{
  "num_hidden_layers": 15,
  "hidden_size": 384,
  "num_attention_heads": 4,
  "num_key_value_heads": 4,
  "head_dim": 96,
  "intermediate_size": 1152,
  "vocab_size": 4263,
  "hidden_act": "geglu",
  "norm": "rmsnorm",
  "norm_place": "peri",
  "norm_eps": 1e-05,
  "positions": "rope",
  "rope_theta": 10000.0,
  "rope_fraction": 1.0,
  "qk_norm": false,
  "attn_scale": 0.102,
  "bias": "none",
  "tie_word_embeddings": true,
  "parallel_block": false,
  "extras": ["capped logits"],
  "init": "trunc",
  "init_std_qkv": 0.0247,
  "init_std_o": 0.0045,
  "init_std_up": 0.0247,
  "init_std_down": 0.0026,
  "init_out_by_depth": true,
  "init_mimetic": 0.7,
  "optimizer": "soap_variant",
  "learning_rate": 0.00314,
  "beta1": 0.95,
  "beta2": 0.95,
  "weight_decay": 0.14,
  "lr_head": 0.0177,
  "max_grad_norm": 1.0,
  "warmup_steps": 200,
  "schedule": "wsd",
  "decay_fraction": 0.873,
  "decay_shape": "linear",
  "final_lr_fraction": 0.0,
  "batch_tokens": 262144,
  "max_seq_len": 1024,
  "doc_mask": false,
  "train_tokens": 1301000000,
  "max_steps": 4963,
  "dataset": "wikipedia_en"
}
Each number is 128 + 24 x the weight over its row's rms, rounded and kept within 0 to 255. Layers, rows and columns count from 0. Numbers have three digits each. The size before them is the row's rms in percent of the matrix's.

# layer 8 MLP up, 1152x384, rms 0.103, rows 529-551, columns 288-383
099:112121111111146110139119131117136138055174111139141142112155095110142119132148133119124133095111125091109165123086095173099161115102140125150123071082147132094129112121128151127071144172134150127113107164097108138103204129069119120103103128127132121137145128113106118187082152094108105119
098:110134136121123106134084149093167111171135150089161098111134078156067069145136136106146121170160112173101103111114129120137139145089129166129150145146103181135175131107118110149165116129090129117153116129109135131152113132125121150119104143135150142132166150113155107131107099150173147106
098:121123121119141165175080152100119129133132092152150104143144137143115161154141141124139126129117144141155146117141120151123114162119102136155071106138095114129170078149132140120129111088093142081067154103141177162146145145121155112148097131097123128112146140144120129122111168146133153089
096:103107088131120098112170165111101140150162129126122136109166128134143118149141125163081096114131116122108134116108171144112124106157174100126124124146086152103147100130119116145177130097153144166120108102178055130183111152143126117108161152123145122128152123146150148127128178142132123144
102:114144124161132101165131098102120131095138154145112144105148156146161172121159089145135139155108124113118162171108124166179107077132114142128145142134108130115141115142127127148143094169153113186139120154124111058136096131138141120109137144117151162127127168095099114129128143148120113090
122:129087130118086120149138148135116130139119095113099137112135129138117124109163197127093063128138067093163186128098124143140155127113111149132088144125113108156109124140140155161106139138134112132173148179151145151143132113128125134075161131137137122118089153113147115160149154103145177146
094:118107144111125097137182118133122112180158091133109161138111112124090148125118119165103119127142147124094150115129109135143123146138183180126123087165156122138116101119114110186136090130174175168085134115135124138117146102108139104092124117117101151119130112102135124152079104086095164119
098:121117112125132159130134113138167109127133152126142133129144156110133118066117086126136105158101095148136125158096126117147097169125083122084107105128127178144127141140100139149128138121122133150141093132052110121142154124089138133146091167118152131126136167146128160135151108123140147141
094:094112117100141184137108126147153129136117158146144065185120111101140145123098137138090136134152122146162130087133096145158132074107112160111143129135091085119142125144082128147151075126103098146125147118175118127126104131140163146155139143093140091114158086111136144101138111156116150142
100:119142121145161165131106167132123141148147159180136153116108130120152123109158095122101176108106134115128173067129172138104106140158143147123096116083133122136122126099106108164070132135121162145129118131077112179133142126135128133115126177121127135105099113152117162119166125177150090138
100:157135155141150141128139137108140114118097071111131145159107175102126113153065127105131129136110127131139144096088117122118121115142118125108128110121149110141121095109107099100145081119167146129104152136108158122141121110125090147098096110127107161147125133129143160117132132107140112133
097:137119112118171109126118167137099078129135113118130149144097167120136106137134106162104122090114125082095109187092090140158113166128137106133108128141122146111115111140122157160166140158135145164128127156078123114121171165110104144118090137119132111099136118118125141139110111141126127083
096:125158151094130130122151128108120132130129074155117108132124130157140124128109128113135135150139098106077116132141143162171157127172155137142108128104115092173116148103139097109112113146097152157135132093074070126108146162126139172092116184151127112104094090095136081118120153125165141151
104:113113161097114078104135165135122130110092151087143111150106126090142119120139141154150174142129147113155123141141106098106093127103163059120148103147119115149104122139134132110114161133123112149085138156122049143133146090120131117133101095128115145156155108123106120155138118140154112118
101:119131139120121133138094164091122159132109147107126166153109111090117134118147102134169110111099104109137118077148140144123124122154132140171120135116121144108133151150125146136138152141157091099114135098150149119109134115161143098103151096135131122146115124173152073087108119156117127125
101:086096081088179112115135084084090128154108137107128130127119141100132134127116118142180133123133131114108151128139141141120134151118153154169115174136165134140153114104144082122152149144166130113112142149137125094092117104111106178110156107125098145119153105123102147143143099098092134143
102:173183108120128109090108103151139142128068095126076137103114158128109133153127139110112123136135108106093114076139132162163139082117109135121128159158134100122087131111117098134138129109145154122160131130120133093118122126147118077138131124110134133121148102113092145108167114103162117125
100:128077128133111113123128152090125154151134117138101089105141145126132170149117134142126140107128097118108122150149105161179128169130119108126155108128128102093101170163139105129131155141120140139166171122119128103108141127123155188108116160121130084152087130108124050124134113129073095096
096:154108168117160121106135113161132073136114134141108083144088160130111155162128109127125114115098126135115124115136113138117121144120118154148155154114163122130129123140097108135167088113139134137162147168147126114117113139143162185116120097104155157128165167144151122089092077137126109149
099:103115090119105096136117161122145120137113092146128162084129110117113196178188107152110086089135169125119130130127107121113136108110134129120111130122107086149112117129127110111118151116127151108114132121122148089109136111132130149123147118154062141093123157118103109185118109109099094133
103:157121088132164113104142136177119142135102120130179147185129149124140146165082140108089150115140135172128168093121100145163130131059149103135105152095119099144150155119134143095125129120121134105105140147105140134114131130151166162112140180138131080109126083143125161113101147109134140108
102:099108124095111155106171079124135114104123082148129132149101129113144095124135111097110162105114106149107135122179119124124108107117115089101126100136074140143138075163114155122136158157100140146188110114122166083145123127134148119216145173145122111146151138144165094120120124146109146101
099:146121116154060125144135160122116113134115119068130141090084112116135094113156155128121126112110131172118104155168167071135166135133129196112125113123166086122119114193170139137105111114117098114134138116080145117153100184149122136115155126134149139115123142118157162150091099096152102115
# layer 8 MLP down (transposed), 1152x384, rms 0.096, rows 529-551, columns 288-383
091:135160061168115186137166165132079103111101156155133103108117162125127089151123127178150118160090141138133140129162107139150098118152138162165099143079123110146131097117114134133136174135118112152142118084170137105146108151102124101135106137110110114156141093162139124154138083169134129152
102:121126122118123136121134128103128146135137167120115104113157158153121120152136125120146111150142068126119146103115118143095110123123149140194119114125093085131150143139104099129132136170139105117134125142146148154110135155152163164115124093157148151099127160139148146125095128125116147113
100:128139124154109139120146137137176153124177118176129131126120124126137097113151162128110175161136131108094121121162120105129125093118136112074154161119154101143122102129146115147100141107133113113130061139125196122124140192162136149098145146142131127156107172083119139141153125141109120144
104:119110072085140139138155115164069098117121149126071180138132109093107103097193124145092119101155132136154104131098118143139106116124170155120152105082128186134157111163116140153139138077111141128149092180118132139151109091083161129126141096141140079089109155156171154159135149121133120121
097:129143122185133137097139155114160138136127102144113140134119150136161107120125122113076126130162153088080136156130138124053148120131156124126140123110092107117094131132121110142113121121105120130120151111143139155163166123129132152163096148169142111148087113090110103145110182143136160143
088:107152128147123145083178106124141161124123115131148132133175151099103122132097101133163107126095149150120088134149137153137149107132103155153109173134138137136127127170109118090132086089138113178105115120129113118153119116126138131078094161146171138154194110128148080155096104127241162137
101:132191114177125092114136144149129096150119128144111125108115167155101155115151089162122118155134139117108164126126100137126110124123135075137126114114180135135117118126111127116132138147109133190130149113127152146149142122141147098162101096163150100125122101146130143134166130120124080133
096:153116101102125180109114145088148164107110123102073103067167137096149162099160119134117066134133166148085107142074182140114111167142071146161098111160096094117124121122122088126131166164103092103132143107135151107105133092111138109119101175117109078098136124114140135087127143101108174108
101:106142150162104137116130109122097111143162138135103116144085135114118116192115136084157180127089107184109138125093096131160095104091139145156155148131098133125123171077098137116127123118111143142130102115151107182136112143117142117101097122091133175123086161124151166196147135173143066129
087:082109129168173143065117131131131123164141119112154150085123137138120151109134103127091123120152164108106116116128177136139090162097140123162122095103120140113100118098095133128130123133107133102124137104166129137107132118140127143160145091084151141135092138137097127087144143126148154090
106:117134102118131134128127095077112164143103105129129142103089146106119120136103168156144114135061123127107139089136124097102132082141097122093166128136122134120169125140114125110117099109121143165091147097136092142134150108174112115136127153135152131192096148161152106127150135110173111124
099:139127099127164129160102149150139127133113118106140135154092109135117163158106100141135162088102137132129118166162125137194178102116146096118116111141168131119138140125104124107156112133131139170143102118090086114120164140099117138105113121132105108162167137150132119127117094148098116164
100:145152112165131140124072058148108134112094145111132099116102160130088108144119144133136146103126138136150173115153108165123125158112142120093130138106108100090107161136133097095182154121135132148151135122111085116130125167120121117146119122113141173129106145140080138139150117150118118127
102:094113145161117137103100122117130137145130143164100173107126123141089116114118158119114103147101098137156152120138149110108112150155136142144152159129079098100144149135118143137126109146148152115065131125152116108098128103111129136157205040124141110136075119118143129107147148110129093089
095:143097098084132153109116104121129132144159133106110134118155141162121139140150120123122181151156097160133135161165122153164125179140102126111115129093129125138144164119140089162141143097113137130145140137119149141112111092136169138182133149123118154108121107109149135112093119156117157109
103:096142147096085150098154093098088118156108153077119155113099105112130160075088142121114130092163112147109156112127141113128127140111111119150089138131165114134149148105139121133137088159105105146107160137085105137101165126143100157133099147123106127072163129116120192130105168106123141159
099:092125114108155136140108101123072122109126160172144102196140115104120120152162113103113164142104054144088155109133097126143157092107165181128123092167121162143148131107119113147143145155123112134123119071114150141139143135133151141134128137158152152098151116122146167116135110145146114129
103:110113129118129092132126120110127133098123102103102105107156095104132080109109173127137122130183101160151116120076110131097135121163111131132153133136140086130141159143129134187141106144091137118163202103108123143123083129096156139141149134148142100133100081136152074156113122111126133141
094:076143138093144171107156148136105139146125134143135134117116128099113119168153097128104096128105150147103125147133127093100105121116101098138081071118137132152139126121161159088163122111107144155140110147140140172122091076109140149151112085146185156151100126123111103120146127138110127118
105:157168091148151146162093176106101105109148079174134143140124117160166159142126127121115167127119161108089142125108130098101116119109132117126094162130137119129150101131120123127129166122134127133134123134141124108131127116157188171116136151128139123094170145135083133171111104141153103126
098:145128128125142104062118135101138111112192132151153117094097172144098126140152129086132129148186170113126096130110113152122116147149143145147139151146103114113151136078140127126118151130121150148128131162151148135133146124135095099160123110147124138091168130146118144139107132165145122109
108:153116130112155125125123125127085121188091124110140139156117171135121106165134095125115137153134134148139129121122121135129108131147155143163125142170100098109149125162122116150137125145121126148126165143101160063175174179138141148171137172143118147123128107125133109163121142160115139123
099:110124104182128100123186176148149153140147065135132137104120150090122150111142112117134103151151143170131145136153083097163192140116128134115156142139121080167133120125084142092116133111167123132158119110156131110141141114119130142151158126105131103148104150139095128153128140121109103163
# layer 8 MLP gate, 1152x384, rms 0.0958, rows 530-551, columns 288-383
100:164107156113137107091106098114123162093145162090123139118095145124118143145124127124110120183142105134125140154086109150122146161118155134129126118132123141156111143046077112152203140140105093154105147122146139135128159160160125124143116139131114171138108164096150110105148137119140138110
101:141124110166094131106159104147122115108191123094161094119111101088133113111105128116088120093127155123137129098105158203137135161127116104126114150139053131143100154107100123122128124135092133107112136148129110151107095091129109117150123138129149146111130127107114119112089115090141109112
098:114080150093185139117182135109097131150127153105133134122117079107139120146178143122150135137158090141161146151091108171118155148084183140122173130111132130123144114140132145138162122121144119120095111119139112125133154111130144123164140136120139134160172139077129131157120144103129067131
106:125115098131085124120126114123142148120095101132108155152097168138180191110119090142147160128115118150113097120101127173141099075135156140147140118120122138131131109112121155138133146124126148158151108137095135119079113096113103091147146092100119096166140121110173089142140128146104101152
114:174152124119142121175107149101120103120146172122114136120085106095149139136119147107109104171165160137096127111094152095100126148125134138139137132132110167114079124147159173124137099131130113123142124080136122111108124072110136117169124124119073144132149083139142153105150119126066123114
099:113121124136163119139131124171126120147170155120120100151163160103106134082084119138156099101151117180109128166083126094147119176157179148120141162109151111157158152143129136139121152142121147124159137114130083127091119145104128165100137139136124127141146129114147141124081171094118143112
098:145140145140135109178110105097122134119087111134155147074116129117129148161135127106124125126132117147133123114132161122138106128127169135125090117121147147172136154148083169127091085066102081183137133110085122101128144103132140135107110141123152078129122174112126130110142129114100130141
100:145129173091071141099121154141139084130134119085087101125118141164135146157108126131136150152154151157096123155122142097116123161161094121139125120119141095119106155103124170143134111097139126119163107141145162093147103161175125208104100122160112148146154142093157112120172122113121112126
096:133176126134072134141125063124131146100131128096140133107144148139170137176094152146152092124117106113116134181157114146103160078134125135126137148159141144125140140159140147181167141101131125116075111127154161082143139146148149148149118124125142084148113120129110153127126138121156124142
102:128156158155114131122130101097135139098107078128118149103099124117092147130097140134100134128122140144065144135127083118095149113130136132090087109141132116103108149097151144123117115119164111168103119082158161118104143115162125125128145131117152154153095104157152098151137120073155121151
096:096089128144115127110114129101178148171140154113117146134144132132143135142121099102115155173117143139132110125109153096157138096135132171133137179080092124099106157170122089153136146104129173083124141152142141145068118083067116149114123147141138142112122148121093138160096139140140070123
098:095177132111210092151119121129157133114130122142147133118149117114122137125112139113160137178123153127189101121165202140126149086148122114138086129162119137151152150114148149104138137163172119136086150123120140116125167135094137114174102091110096098161131182113154179143153137123158098115
108:185104164087118163118134094167115086129078138157105128098110059102082153170138159127123134174098158140138118101124127125148132140105080139167141119153113121101079121134135122123144103122120190146129117151142125115115132149120133136123115083116182137146117099096121130143169116112119123103
098:131126181101158148080119116117137112127123101119153078084142148114117174159170071131127150173104139166123096139139086112135130117077136142145129141118127151153134161134145145124088111143102154147138139093092133074159092079085118115132112157120105104120168135127140125118138134102137162145
097:159141084148143143137120096143145106119124146134151091144163068108142132130135108079137113110110112121106161135160113143116156120120126124136124106121101123153111137139089117122100191126124127130097088118113099139140121130183126151145134147103120093167147141146134144158147104159154094172
100:132178112108141157153122111143072191107163095167120121120140100120125099141169123084129134137128105153086137084089112131106139151154118091127124122140102101078156136102121140138122178157126166116150104125125130153104136104099158157113108147123121169169089153147154131139128149129132135071
103:145145119173165201111141117163109121170114130131112152102100183144160140155152132132161166113123099095119182127139132122143163091129128128126158135085095157074095092115112101134127140168154141112107090116147135166149178117104165145120113125128177102123112136115133133154108165120140110145
101:150151101134139139134115126143071139103147106130136148183157116110139155168139151135128098106086123143115139128162157131132133142100157106145152087121061133120142137139124153091117143175097137135137108099092145127119122156123080150131115146093104181154132109133120128136128111122118082150
092:119170139116122157121128087110145123126166099200143166099116106105125134094149098090112159173134117146119129133140171115102118109143096125145111150142098140149141145145120123161127120116153146096151156130177144112107152118140158146130084153193115138147098161124113126125105127118095182118
096:119123136089132152096120146153119125101097106137158130134161139130117119108136109112110113110112096132136123142141119158147146120112159124096144086119139103115151156098132137089129110181144104094141131134146117115123139113079123136150143139110132111154132143174107117148114143123177128093
100:133152141138163142123153140114063128095178130154162150058139148118137143103134147119123135135100095134094095108161134091136126137144138175154126109134112076161101123141160101122112210120120163133121164147154192124108100120099157155128180159114125118098112161145156139118126164135126102162
096:119144129120184151141119137131096140133134117118085162137115141154134086147191107130129104157074148111128136176134166122135107143185094112094155143129148145128090067165109107109116121087136132115154172101145121171123172102118135125112137115114173120118118139132143128175126131112142148078